Weights of a small transformer language model.
Size: MLP 640 GELU, vocabulary 567, 5.63M parameters.
Each number is 128 + 32 x the weight over its row's rms, rounded and kept within 0 to 255. Layers, rows and columns count from 0. The size above them is the row's rms in percent of the matrix's.

# layer 5 MLP up, 640x128, rms 0.177, rows 540-592, columns 0-63
size [ 93  99 100 104 108 100  96 100 102  95  95 105  91 101 114  97  92 106  92  94 104 105  87  93  94 102  88 101  99 103  99  88  98 104 102 107  97 109 105  99 112  97  96 110  94  99 103 101 105  96  93  87  94]
[[ 70 134 117 110 147 144 163 140 117 128 140 127 111 204 157 105 183 107 146 113  92 139  93 131  84 110 120 202 161 136  96 148 166  63 126 160 153  98 145  94  77  86 121  98  88 140  47 106 164 122 147 106 138 143  93 126 120 144 131 141  83 154 144 132]
 [114 171  53 143 144 108 142 175 114 127 109 160 157 109 138 107 110  20  62 154 169 161 104 117 167 174 136 114 156  93 125 155 116  87 126 193  85 149 173 117 105  93 161 114 112  87 130 123 125 116 169 145 141  73 142 122 141  87  94  85 113 186 112 159]
 [118 104 169 138 127 149 129 162 123 177 114 140  56 100 151 147 186 126 174 124  98 127 115 136 138 117  82  99 160 121  99 140 105 113 164 104 157 141 161 164  83 138  91 116  88 151 140  75 153  71 129  86 120 106 102  79 134 138 114 124 148 187  79 163]
 [144 126 130 111 165 123 120 131 153 143  94 131 138 128 142 142 106 126 155 169 115 167 164  94 124 149 113 139 101 146  79 220 123  92 151 144 146 106 161  90 124 129 101 118  93 112  91 142  98 124  59 168 142 126 103 172 124 123 183 133 124 110 204 145]
 [ 88 143 106 129 140  94 129 102 111 188 125 142 142 122 122 119 205 121  94 125 137 158 120 113 122 101  82 109 153 112 135 191 101 155 158  76 144 165 138  65 118 109 107 169  87 142 191  79 115 109 172 162 127 119  94 107  87 119 107 120 157 148 151 130]
 [ 89 134 136 129 162 138 124 125  74 142  90 141 105 173 139 127 118 141  76 172 110  61  91 140 156 156 115 152 156 146  94  89 169 113  89 113 124 112 140 123 216  65  98 142  98 160 158 131 146 120 172 119 114 113 164 163 152 162 142 112  80 175 124 151]
 [ 98 130  95 100 159 100  98 101  73 137 105 143 148 218 141  99 152 162 134 136 143 118 168 117 179 110 123 146 105  62 152 100 154 115  92 137 141  82 195 110  81 177  72 189 137 101 108 156 107  90  56  96 140  76 174 100 184 127 126  63 136 122 106 167]
 [ 78 154 166  94 133  74 108 125 140 159 183 160 111 127 154 136 110 155 109 113 160 146 138 104 150 114  91  80 104 132  96 178 167  50 151 119 111  81 150 134  98 107 106 116 140 125 105  99 141 150 103 171 110 158  88 129 117 101 163 129 159 178 126 132]
 [ 62 168 132 174 131 139 157 103 119 148  68 135 121 164 165 189 212 129 131 128 125 153  92 107 110 170 147 157 111 108 104 144 159 170 109 192 153 149 128 122 119 102  93 146 126 123 156 119 127  98 193 120 157 118  74 120 116 118 136 120  87  82 151 155]
 [166 105 140 133 126 114 120 177 116 139 117 123 151 154 151 121 131 146  95 123 177 166 120 121 111 141  61 134 121  72 108 123 186 150 126 124 146 186 114 108  79 108 113 139 155 112 178 137 124 130 115 112  87 144 115 132 150 120 170  59 152 175 142 149]
 [ 98 123  83 126 127 109 132 114 110 132 151 167 150 145 117 124 109 102 112  87 147 123 149  88 111 156 105 105 133 104 148 199  91 143 129 158 159  99 124 118 111 191  88 134  85 103 118 131 119 133 215 157 100 166  95 166 193 176 200 108 102 151 157  76]
 [138 157  85 161 158  82 143 120 138 129  79 126 130 129 151 158  73 106 116 132 124 153 160  84 113  98  57  77 116 135  73 110 174  97 170 117 133  69 116 126  89  58  79 151 121 194  99 127 155  87 131 170 106 142 110 163 131  82 123 114 135 123 115 149]
 [134 139  79 140 130 149  98 148 146 128 170 137 151  99 131 111 169  98 143 103 115 199 167  64 146 145 135 159  93 136  90  97 107  95 130 184 123 101 168  65  99  96 143 177 104 115 149 115 152 131 120 167 123 122 134 152  97 154  96 157 115 112 108 143]
 [ 99 135  99 160 143 117 166 109 158 123 128 134  87 164 145 151 121 118  95 102 166 154 167  97  85 126 130 102  68 167 134 123 117 124 167 138 142 146 189 174  84 136 118 131 118 132 162 133 188 165 137  75 151 124 123  98 210 135 152 118 119 137 120 177]
 [ 81 135  91 144 146 131 210 170  97 147  84 130 106 177 180 148  92 137 122 118  82 147 129  69  81 107 172 164 190 120 105 118 106  48 131 203 120 103 133 134 126 130 191 121 142  80 189  41 127 149 144 102 126 150 126  80 179 126 152 130 150 116 150 109]
 [109 135  98  94 134  77 126 140 142 168  66 143  97 102 155 188  99  73  75  99 111 142  91 201 110 115  66 180 203 106 162 143 118  98 128  92 140  76 149 108 132  92 158 102 153 137  60 116 123 119  92 143 117 141 133 176 153 169 132 151 116  95 172 140]
 [100 165 117 154 138 113 157 120 104 143  89 170  99 136 176  93 150 105 103 146 126 134 133 184  88 109 161 146 164 113  37 126 105  97 166 143 142  78 115 122 146 113  75 118 105 115 139 157 128 138 153  71 139 116  79  98 141 144 144 136 138  96 183 133]
 [ 63 134 126 125 132 165 103 105  93 152 129 141 126 157 139 152  93 130 118 151 130 120 195 103 131 180  72 211 201  82 120 146 124 114 183 142 124 164 108 154 138 148 125 145  82 121 112 128 122 121 130  63 170 119 125  84 122 152 158 126 112 136 116 147]
 [129  70 138 117 146  72  89 119 122 183  94 158 151 206 129 128 121  88 106 164 132 117 207 107 116 115  93 112  69  73 116 118 157 121 106  82 121  90 152  75 150 137 141 114 106 122 146 105 151 126  73 154 142 122 156  73 143 169  95  84  77 103 153 185]
 [129  84  94 182 131  95  70 124 139 132 125 168  99 143 175 142 177  73 101 144 156  91 194 109 170 148 132 161 139 125 153  98 144 123 138  75  99  64  80  98 193 151 105 156 117 112 131  75 135 175 128  83 167 148 104  83  53 124 138 152 119 117 111 137]
 [116 195 122 134 147  16 129 122 133 119  78 120 112 178 123 122 150 116 124 152 149 150 112 143 110 125 138  99 115 129  83 139 116 112 111 105 131 148 120  84  88 114  56 136 124 152 107 112 127  91 145  98 104 153 141  88 118 152 131  46 101 168 153 124]
 [101 122 160 109 151  74 124 148 141 120 113 133 102 165 175 123  69 102 139  94 124 114 122 146 173  99 117 110 156  63 136 143 180 111  70 158 146 134 118 192  69 127 143 166 129 130 158 126 110  59 133 138 137  78 106 101 185 153 157 114  73 210 186 109]
 [ 54 134 135 109 102 140 140 170 132 142 111 144 146 142 127 163 163  77 129  90 156 140 221  91 168 193 131  50 144 123 113 127 103 140 156  95 145 121 175 107  92 191 148 134 108 110 149  79 190 157 122 130 133 118 110 115 140 172 140 158  75 112 139 139]
 [113 183 111  99 149 111 106 121 123 125 160 123 185  76 144 125 142 131 134 108 127 173 119  77 112 111 104 200 117 162 156 162 137 117 160 172 111 139  97 148  77 105 134 104 131 130 141 185  87  69 129 163 149 136 120  97 159 140 127 172 121 152 133 157]
 [139 134 115 132 140 152 130 110  96 145  33 151 145 162 147 130 154  59 138  98 155 120 103 129 128 112 133 186 169 183 182  88 177  98 164 120 184 112 130  89 139 135 110 105 139 129  95 124 140 105  73 137 112  96 142 170 133 120  68 125 127 181 152 153]
 [ 99 147 123 134 133 124 120 115 141 149 134 168 152 114 145 132 104 121 148 158 106 137  97 177 143 148 119 144 200 123 122 104  84 108  54 141 174 141 180 134 150  69  63 186  73  99 113 137 159  71 100 145 102 195 155  93 133 147 149 147 179 151 141 117]
 [ 70 133  91 109 120 118 181 172  99 166  53 142 105 117 157 125 152  99 112 118 119 151 129  90 110 135 138 118 114  72  95 120 143 105  88 121 143 167 187  98 150 103 180  82 140 143 142 193 129 113 144 188  77  83 151 193 126 130 120 117 161 106  94 136]
 [ 50 122  92 130 143 133 107  96 108 168 147 141 172 112 152 164 128 108  41 160 133 103  93 136 124 155  91  82 117  93  99  92  55 124 177 125  78 115 153 132  97  61 133 119  99 165 189 106 154 161 170  93  87 120 122 137 115 130 131 117 128 153  83  84]
 [108 117  87 167 141 145 119 136 100 122  56 153  78 160 171 134 149  73 115 139 164  91 136  59  82 126 151  85 147 169 167 127 171  44 107 109 140  62 152  71 129 111 137 118 126 132 127  75 150 135  74 105 126 111  64 128 134 128 131  86 131  98  97 128]
 [ 91 124 112 148 147 147 124 105  97 135 125 155 130 164 153 164 135 102 114 171 122 161 198 151 165 165  94  87 180 149 146  65  89 104 121  97 134 154 106 110 120 174  65 109  47  94 181  95 121 109  77 146 171 121 108 167 127 132 157 149 125 116 109 118]
 [ 60 135 143 157 165 103 194 127 164 119  32 122 143 133 165 162 135  98 158  92 119 134 136  85 136 149  76 151 176 128 117  97 118 141 125 105 129 168 191 161 145 175  93 103 131 101 128 156 138 122 181 111 132 116 161 129 114  64 128 100 150 101 136 116]
 [129 155 151 127 117 138 126 144 138 150 121 132 128 115 157 172  91  87  80 146 141 139  89 142 112 146 131 123 151 166 108 125 162 160 167 132 131 154 151 109 152 159 110 117 149 139 113 132 157  99 107 164  83  99 105 102 164 100 121 204 115 161 164 128]
 [103 128  48 162 149 116 127 152  93 131 102 132 123 104 137 124 101  58  96 150 145 158  98  92 165 147 126 147  98  64 141 163 178  99 103  97 150 129 155 189 119 113 187 183 124  74 116  97 115 163  45 131  93  69  87  78 130 120  87 166 121 131  91 106]
 [143 127  88 158 157  99 148 163 127 147  96 135 168 156 140 131 137  98 111 103 116 119 166  76 141 100 113 134 166 156 116 135 165 110  96 167 173 116 149 150 119  79  66 111 123  52 147 123 142 117 164 145 123 137 173 113  84 189  68 169 116 126 118 164]
 [ 94 122 100 116 119  90 125 149 108 131 110 154  91  92 149 123 121  85 128 114 147 127 185 102 124 141 103 116  86 176 116 158 124 109 158  87 173 107 141 195 118 119 141 154 109 129 107 100 183 118 159 151 123  97 160 100 186 113 119 140 179 184  99 182]
 [143 110  65 133 171  97 158 115 137 143 135 148  73 116 139 156 158 143  84 162 128 152 145 113  94 149  83 164 102 134  68 145  86  43 199 159 146 156 114 131 112 136 161 136 166 142 123 176 129 101 189  71 130 134 122  98 100 111 164 135 104 174 187 128]
 [108 117 142 122 125 100 157 142 117 147 116 132 115  90 154 171 118 118 128  82 167 197 107  51 167 164  90 115 163 117 122 104 144 124 157 108 124 154 137  95  92 152 171 179 118 126 190  92 106  71 121 164  95 180 170 156 171 195 133 125 148 141 174  69]
 [ 88 134  65 127 155 146 131 143 100 132  86 141 148 141 165 154 182  84  69 182 145 129 192  95 134 105 129  97 105 172 138 107 155 123 134 114 160  83 141 110 118  94 133 163 127 116 193  99 134 184 125 138 162 141  89 134 126 104  88 111 110 137 106 139]
 [141 143 126 139 140  74 191 141 129 135 170 156 202 174 138 107 104 121 130 149 125 130 143 117 142 125  85 137 151  95 213  98 124  93 102 132 120 113 118 170 112  92 100 135 160 115 151 108 125 124 126 146 142 153 114 111 113 159 106 157 130 130 173 102]
 [ 54 135  74 113 162  59 131 132 118 104 147 166  93 168 141 146 132 120 168  90 130 104  34  93 111 146 122 100 145 134 149 137 143 130 126 137 126  71 122 116 136 123  80 126 104 127 149 118  85 107 125 138 142 142 107 106 152  78 110  65 134 117 128 154]
 [ 69 141 118 131 140  58 131 160  92 135 166 166 158 106 135 152 148 111 131 169 121 112 116 155 149 141 136 143 126 157 149 131 184 151  85 157 126 150  98  98 106 105 140  87  99  86 147  93 200 117 126  79  98  84 151 127 121 175 109 197 135 127 128  90]
 [127 167  88 128 136 144 158 192 150 240 114 164 166 117 142 125 155 141 143 142 152 226 155 148 132 103 124 207 139 156  88 123  81 125 145 152 140 129 162 127 149  98 113  86 131 138  64 131 100 131  93 134 169 148 102  93 107 119 166 104 135 121 192 165]
 [133 179 123 177 114 116 152 135 101 157 144 146 170  98 145 142 174 148 119 163 166 206 221 136 127  98  33 139 135 150 137 131 124  88  94 153 148 125 175 122  95 133 146 124 121 122 127 110 106  83 191  97 105 150 167 132 178 176 140 103  90 192 115 125]
 [ 79 177 105 146 125  81 162 151 144 169  78 165 124 135 125 141 128 118 176 105 161 158  97 101 125 169  85  80 126 149 108 112 112 138 158 131 223 159  56 155 109 106 127  90  75 142 126 108 141 107  87  80  61 121 126 149 126 130 126 179 102 131 162 139]
 [ 75 182 125 137 126  76 130 157 127 156  90 134 107 226 153 201 154 118  84 118 141 113 124 119 172  96 141 111 150  51 110  97 151 122 146 171 169 119 177  98  66 106 181 158 157 133 124 125 139 142 173 128 102  60 125 121  89  77 110 146 123 151 144 201]
 [101 149 151 113 142 166 113 134 119 122  97 161  91 100 161  59  71 163 120  96 121 153 107 122 142  77  74 159 131  91 105 118 123 127 144 126  86 141 168  39 159 136 169 165 136 120 157 143 122 132 161 116 100 119  90 165 115 109 104 134 187 128 126 161]
 [130 152 124 138 133 135 157 183  43 166 126 174 115 155 138 136 139  39 157 142 102 124 180 157 106 119 147 116 129  87 134 156  95  99 162 170 162 144  93 148 135 147 103 168  91  81 133 135 138 125 125 120 161 156  97 121 113  84 165 137 167 125 205 121]
 [116 156 125 141 137 109 220 205 130 120 121 142 176 144 115 167 112 134 113 111  96  91 156 126 113 115 146 181 139  96 156 131 146 152 119 108 158 112 134  63  72 112 119 159 146 110 116 119 158 131 139 105 132 127  80  84 107 182 190 138 169 125 115 157]
 [122 132  88 131 158 104 113 147 136 102 130 156  80 147 151 127 165 119 126 178 119 161 139 107 188 151  74  80 114 169 100 102 105 125 111 142 193 132 164 141 104 133 121 144  85  80  89  90  98  83  58  99 130  48 141  83 110 127 115 116 106  93 112  87]
 [104 117 163 150 146 121 151 123  95 132 150 155 108 169 137 154 145 137 109 205 142 131  73 113 174 112 150 133 156  95  82 157 141 131 131 110  96 140  97  85 169 192 152 146 104 122  27 113 182 129 162 133 126 151 129 117 108 147 124 102 151 129 130 166]
 [ 20  98  83 107 126  87 107 144 111 136 138 161 114 163 157 118 118 139 144 107 182 123 139  37  67 159 103 162 123  94 149 101 105 131 161 116 140  85 159 158 100 128 131  77 156 131 183  95 177 137 115 198  78 156 126 109 163 138  92 140 120 134 110 138]
 [106 147 113 122 144 116 155 140 126 150  97 123  99  95 183 118 114 143 144  72  98 132 120 109  76 136 124 137 167 135  85 157 117  84 106 122 138 191 119 198 174  64 113 121  95 148 112  86 130 145 103 108  77 104 181 170 171 187 174 144 146 122 119 133]
 [146 113 146 110 172 140 163 115  85 165  49 170  95 164 152 205 126 129 148 130  96 142  78 128 112 175 151 153 134 139 151 170 108  86 137 129 159 159 121  84 130 167 145 155 109  75  57 117 127 101 151 117 150 140 180  97 202 135 104 140  66 101 100 184]]
# layer 5 MLP down (transposed), 640x128, rms 0.171, rows 540-591, columns 0-63
size [ 88 117  98  98 108  99  90 108  98  97  88 114  86 100 108  92 100 108  95  94 106 114  87  87  89  94  82 102  97 102  92  77  92 116 100 112  83 109 111 104 115  93  91 108  85  99  99  96 115  93  81  80]
[[121 105 132  85 106 178 176 101 151 160 132  77 115 132 106 122 183 114 155  85 137 139 137 113 110 180  76 119 134 146  89 146 182 142 144 130  72  52 168 139 158 158 108  69 146 154 151 114 131 110  97 160 176 192  92 189 154 106 153  97 118 130 144 132]
 [ 91 142 144 142 140 137 134 136  74  96 155 136 174 108 165 183 135  96  84 156 144 194 187 140  79 162 161 131 114 116  73 159 148  69 102 194  95  74 133  79 128 123 138 166 132 126 120 118  72 149 106 137 154 117  74 138  89 148 119 117 156 143 146  95]
 [168 104 123 134 119 144 134 125 138 123 125 151 121 158  85 121  74 178 161  90  82  42 120 145 148 137 123 117 189 109 102 131 115 125 174 143 180 114 128 140 199 121 144 109 160  92 171 163 144 166 141  71  98 120 136  99 136 116 164 130  52 130 125 122]
 [ 69 100 125  88 151 137  76  33 149 143 150  85 163  92 130 142  64 116  65 150 110 130 161  95 102 113 151 186 125 176 117 113 124 127 167 137 133  97 188 160  82 140 121  89 179 119 139 204 129 150 146 110  91 116 109 144 129 116 145  71 105  89 120  97]
 [115 196 144 160 124 119  92 127 109 100 142 145  98 164 131  98 156 143 138 141 129 142  87 161  92  92  96 127 149 120  89 133 115 186 124 103 129 101 136  76 112 147  88 183 110 126 175 148  89 159 147  82 108 120 147  97 157 157  72 143 114 102 128 132]
 [167  99 194 106 121 120 125 100 120  91 168  96 131 149 103  90 125 134  84 151 107 118 185 124 168  75 160 153  83  94 129 148  94 173 105  98 115  95 118  71 138 122 142  72 158 151 100 141 138  96 115 131 111 122 152 122 157 172 139 134 124 137 111 128]
 [141  97 122 112 177 166  90  84  93  63 138 115 127  85 118 148 154 137  69 151 122  67 168  77 126 136 140 124 188 156 142 127 165 127 127 181 139 113 129 168 177  97 141 125 126 115 157 193 100 139 136 131 142  23 156 136 146  92 141 127 107 147 140 131]
 [129 100 113  92 123 120 119 155  89 126 152 140 138 132 175 150 157 129 151 180 188 104 136 148 133 138 150  81 106 140 152 142 162 166 164 131 129 149  76 120 167  91 130 154 147 101 163 170 117 122 110 136 126 178 159 137  89  90  73 140  96 117 102  88]
 [140 111  74 145 120  64 107 156 103 164 121 128 180 137  66 131  80 115 143 195 139 139 104 167 141 110 129  90  79 130 136 120 118 166 117 111 166  99  89 108  79  83 103 119  87 117 164 106 181 152  96 119 108 138 130 186 171 106 154 116 208 124 128 133]
 [100 118  71 154 172 103 130 137  99 127 133 103 116  72 143 102 125 140 113 127 185  68 123  72 147  82 186 166 141 120  82  72 106 141 121 141 206 186 127 106 131  93 100 158 101 108 109 143 165 125 219  90 103  86 122 124 132 163  93 128 123 169 151 100]
 [ 86  93 127 137 103 183 136 150 161 133 157 100 141 136 122 105 104 110  85 167 103  23 131 136 126 126 118 111  79 148 141 103 128  79  82 171 114  95  89 162 180 136 168  95 116  89  91 188 112 136  91 118  95 133 115  70 190 132 136 128 103 100  19 159]
 [ 91  67 151 130 164 109  85 154  84 122 117 116 110  93 143 161 158 106 182 175 128 110 133 108  94 105 174 119 102 124 154 122 147 126 108  74  75 126  49 172 157 107 178 140 146 115 168 119 132 132 159 123 132 152  80 158 105 201 128  87 103  76 121  70]
 [166  84 155 154  85 164 143 105 121  70 141 108  69 151  93 109 147 110 161 103 177  71  79 142 150 127 156  84 140 145 153 134 165 180  94  82 113 161 157 175 126 121 126 138 122 169 172 129 141 176 139 181 141  87 153 146 179  86 167 109  98 120 115 129]
 [168 146  99 117 115 101 102 138 177 116 113 163  50 141 103 104  85 176  94 147 100  78 148 151 166 104  96 148 140 177 163 106 135  64 155 100 169 167 133 147 155 179 144 124 122 195 120  94 110 167 174 144  97 136 138 135 150 115  98 146 192 111 143 152]
 [ 44 178 135  71  96 160 116  60 148 153 130  75 137 156 126 105 173 115 145  73 132  95  91 130 109 155 163 156  65 107 155 159 146 132 192 126 104 151 148 136 139 121 156 126 114 196 173 118 104 142  67 176 106 170 101 160 154 141 142 113 146 171 149 112]
 [121  99 103 179 135 115 164 148 152 151 120 154 100 127 172 134  98 120  63  94 135 136 158 147 180 152 132 166 120 160  66 144 112 193  71 142 108 162 127 122 148 153 135 107 102 105  75  90 135 163  66 137  98 175 149 109 151  92 120 114 127 144 151 103]
 [170  27 134 131 166 100  80 171 126 108 137 115  99 149  68 112 181 132 100  94 160 145 116 152 138 147 133 139  65 109  97 172 123 173 149 118 100 107 118 177 173 136 178 156 149 114  87 168 111 131 132 140 116 140  77 126 129 123  80 177  77 178 150 133]
 [130 110 115 130 102  96 131 162  74 141 182 122 126  65 135 129 143 152 106 143 110 123 146 164  96  96 135 146 135 105 165 101 100 121 171 184 137 110  69 172 119  74 144 121 154 129 147 171 117 182 172 127 175  95 152  32 129 111 158 125 126  90 132 162]
 [149 147 168 111 166 150  88 101 104 165 141 145  98 132 122 173 181 135  79 161 135 127 125 158 114  98 146 147 103 143 151 118 138 116 148 148 106 128  70  55 119  95  97 133 124 133  83 166  80 131 105 128 129 119 155 147 169 207 109 153  69 102 107 120]
 [115 184 167 113 179  61 155  99 144  72 145  84  63 126  95 102 163  97  72 132  87 133 127 116 139 137 135 164  77  76 153 130 145  91 100 140 196 137 144 148 190 126 128 150 113 158 115 134 103 137 140 139 119 164 152 125 133 108 182 150 152 142 115  76]
 [107  63 139 114 124  95  94 148 108 140 134 114 166 176  39 143 161 131 105 148 100  60  94 112 131  99 148 101  61  68  64  95  77 128 135 124 122  68  45 106 115 156  82 138 141 114 160 117 102 140 120 149 226 164 138 134 117 148 117 147 111 142 123  95]
 [161 143 132 134 128 149 129 138  89 125 170 128 108  89  68 160 169 110  69 145 150 149 148 115  90 103 110 138 154 127 175 167 103 111 131 172 116 113 112 115 118 192 147 125 157  83 103  90 135 110 116 118 136  93 223 127 139 142  96 131  85 126 150  69]
 [169 140  70 157  95  84 175 121  92 146 151 140 128 111 150 100 119 216 113 149  89 160  69 141 106  65 131 128 105  78 146 102 186 154 159 126 178 139  25 163 105 140 123  96 172 110 123 172  65 140 180 169 150 144 165 126 128 112 134 112 136 118  92 144]
 [130 114 120  80  77 171  80 121 141 137 161 141 159 140  83 145 114  94 127 134 121 126 115 112 129 214 170 179 124  95 137 114 178 169 143 146  74 133 135 122 170 148 108 126 150 146  87  86  43 153 133 134 137 120  72 127 159 117 128 110  94 181 107 130]
 [141 123 127 134 170 153 140 123 111 147 101  76 164 118 156 133 137 103 142 115 106  66 181 107  99 123 101 163 109 143  76 163 133 109 111 142 103 136 102 103 208 104  99 105 149 132 145 112  64 139  96 155  87 165 135 147 119  78 107  98 141 114  85 152]
 [158 127 105 161 114 141 151 136 111 163 184 104 147 138 135  89 132 168 144 152  91 124  98 190  92 127 129  37 190 134  73 100 151  84  87 103  97 138 171 133  90 104  94 119 116 173 171  97 140  87 117 116 118  98 106 135 116 109 161  96 155 115 100 139]
 [174 110 134 125  98 139 117 110 192  54  72  60 151  75 126  96 116 182 125 154  97 154 104  90 159 167 172  79 123 116 115 149 150 137 128 102 108 176 140 171 136 121 208 160 157 143  79 122 105 190 191 154 113 127  75 135 147 133 133 135 143 129 141 162]
 [116  96 135 117 152 135 152 134 169 132 139 115 135 104 153 125 170 150 150 159 130 126 174 137 151 102  86  97 141 146 108 110 201  76 209 166 111 183 146 135 158 104 122 192 131  86 102  94 102 119 126  99 125 147 143  85 109 129 179 169  86 135 123  51]
 [144 131 117 131 205 103 100 135  90  75  91  47  97 165 127  78 165 109  89 117 123 141  96 137 113 112 168 128 178 160 186 110 125  98 143  85 152 124  95  76 126 123 101 139 116 184 152 125 135 162 105 119 111 152 123  41 130 146 161 103 120  67  98  71]
 [145 136 150 105  98 100  85  19 218 110 154 101 139 122 119 108 128 114 160 138 174 138 109 122  93 149 167 184 121 123 121 132 147 182 103 135 104 168 149  94 116 148 152 161 131 175  98 143 132  84 171  93  96 129 111 116 150 115 157 158 163 147 103 105]
 [108 123 159 122 209 160  97 123 128 125 109  99 200 128 147 109 148 177 115  76 187 142  89 127  85 171 170 135 102 155  99 109 152 185  79 126 121 105 137 102 146 125 150  93  86 135 147 166 133 131 148 150 173 178 147 147 150 115 102  80 104  85 109 133]
 [161  98 151 109  92 103 128 100 159 127 143  58 138 150 105 100 127 197 127 168 127  92 120 167 114 128 161 174 106 132 120  84 154  92 104 153 134 149 129 113  76 144 115 124 146 136 159  90 187 128  99 200 133 199 136 132 183 167 107 118 133  59  87 154]
 [126  71 172 172 135  90 140 109 139  46 127  38 139 120 116 120 116 112 128 153  46 128  61 128  97 150 214 148 127  55 141 168 155 134 151  87 116 133 129 122 102 124 186 123 141  85 112 122 105 155 112 139 139 134 115 124  93 121 147 114 105 116 127 145]
 [114 123 154 133 115 107 107 121 136 114 135 148 118 123 202 143 199 115 185 115 137 138  88 195  85 195 177 120 155 166  92  56 114  81  88 171 164  96  90 107 140 111 119 127 132 102 153 163 122 134  76 181 135  77 159 133  70 137 170 201 101  95 130 128]
 [188 121 117 180 111 134 147 110 139 154 139 128 150 184 131 120 112 123 157 178 121  95 127 140 145 101 119 118 129 118  91 131 115 125 159 149 133  79 110  88 146 145  48 206 108 106 190 187 108 148 110 134 171 112  61 123 171  95 139 132 131 126  70 127]
 [115 120 106 134 115 146  98  32 149 125 127 109 138  89 143  94 112 151 108 115  94 120 131 133 110 140 167 117  96 122 161  92  87 114 137 132 136 127 112 147  96 102 116 159 163 125 130 186 148 170 104 106 136 138 133 107 149 169  81 126 141 133 142 160]
 [141 109  94 177  74 147 112 161 157 130 145 131 223 207 126 108 136  93 135 144 167 182 184 155  62 128 127 122  97 142 116 118 137 142  72  69 149 131 132 102 124 160 160  81 159 137  96 134 156  94 147 112 111 137 106 125 125 110 107 131 102 116 114 175]
 [138 131 162 109 179 143 158  80 141 151 138 108 150 130 111 148 159  92  92 156 129 167 106 142  81  91 122 129 150 157 119 150 180 124 227  84  93  69 127  98 164 134 136 135 166 134  83  93 110 152 131  97 141 148 167 131 123 120 122 136  95  95 208 161]
 [138 125 141  97 109 126 102 145 148 128 151 172 239 117 122 136 136 127 110 153 102 201 141 107  97 117 116 158 106  85 125 173  83 104 110 117 126 144 134 107 144 145 134 162 173 124 116 121  60 137 114 145 166 170 110 107 134 125 145 164  90 231 161 115]
 [128 159 116 112 176 150 124 112  97 156 157  73 117 149 131 125 109 109 131 156 113 120 125  36 157  38 126 138 123 101  73 174 116 100 171  57 136 140 116 112 111 124 140 132 105 142 152 124  81 103 116 129 121 158 166  97 152 145 139  91  95 168 104 106]
 [162  84 121 100 150 143 102 124 146 159 120 134 124 118 163 150 113 114 139 105 136 169 140 106  34 163 186 105 115 143 185 156 134 155 126 120 172 133 196 149 162  90  94 139 166 106 112 183 139 132 117 127 169 139 118  91 125 102 152 149 123 108  93  78]
 [149 147 134 107  95 151 116 123 144 130 115 132 165 118 130 113  89 141  78 119 125 108 165  87 134  80  79 142  96 116 141 129 119 190 137 139 154 129 118 121 123  92 127 107 120 112 143 121 125 163  94 131 174  78 141 146 183 136 116  62 105 132 160 154]
 [109 112 126 147 103 152 100 175 183 145 130  91 131 149 180 134 112 142  98 119  67  69  37 161 132 112 155  90 127 118 189 153 143 111 163 132 134 144 114 111 198  95 103 190 167 129 107 150 165 235 125 169 123  89 124 151 129 135 142 171 139  66 159 150]
 [146 106 147  73 140 158 102 135 132 146 113 103  85 180 130 122  97  83 126 137  95 199 111  79 105 124 132 141 100  89 166 174 133 167 138 140 154 151 150 111 147 115 131 116 208 106 105 103  46 135 103 120 147 136 103 133 178 100 119 143  92 123 189 127]
 [174 146 130  66 145 175 140 119 143 136 125 127 144 197 191 131 173 161 140 133  71  97  99 120 188 151 132 145 123 166  56 175 125 133  83 140 128 105 151 181 205 144 132 124 135  36 143 151 161 169  86 124 166 132 144  96 135 159 128 127 119 128 116 124]
 [ 96 103  80 117  97 168 110 121 138 101 128  95  63 118  91 117 129  82 137 132 130 146 144 176 131 117 128 132 131 164 154 159 133 116 129  59 125 172 105 126 131 153 169  71 186 125 194  96  60 159  74 132 170 144 108 149 124 139 133 144 158 115 127 123]
 [115  75 135 119 109 148  78 127 136  93 154 111 130 125  61 134  63 119 132 185 154 143 157 123 177 123  70 113  87 130  72 153  64 163 116 136 102 145 106 132  86 166 114 119  62 149 123 125 173 124 120 114 102 134 124 111 102 143 147  83 199 125  82 133]
 [184 125 131 112  75 129 121  90 164  91 160  42 150 158 178 128 102 123  49 159 109  81 149 166 121 106 181 126  76 126 110 123 182 193  87 114 156 143 127  91 108 115 182 124 139 113 117 151 102 115 155 152 113  95  74 137 154  95 106 149  53 125 111 163]
 [153 106 114 142 178 122 162 178 105 118  86 112 116 173 124  98 117 126 106 110 129 155 118  94 105  73 159 123 120 117 116 120 151 147 105 171 121 154 112  73 102 177 142  75 128 107  92 110 119 117 105  99  87 177 188 132 108  91 101 146  98 133 135  89]
 [141 114 151  53 118 153 133 101  73 107  99 138 153 149  98  86 144 130 144 156 156 138 114 187 165 153 123 117 172 114 150 150 101 127 153  92 125 114  99 114 116 129  91  80 114  78 160  70 109 122  84  93 210 109  41 179 103 107 106 157 149 128  79 184]
 [142  66 150 147 118 179 126  61 171 103 154 125  94 190 145 130  37 141 127  66 124 134 139 154 134 122 122 146 171 120 170 114 117 117  53 105 119 148  84 130 127 131 167  78 173 178 133  86 112 116  76 133 117 165 120 117 153 145 158 150 180 128 135 139]
 [140  87 124 180  22 141  97 102 119 148 150 127 137 201 111 120 177 113 169 110 105 128 196  85 138 172 107 179 157 163 112  92 128 181 140 125 144 103 141  88 151 138 100  86 136 118 120 116 103  92 186 109 164 152  57 112  77  89 128  47 105 144 154  98]]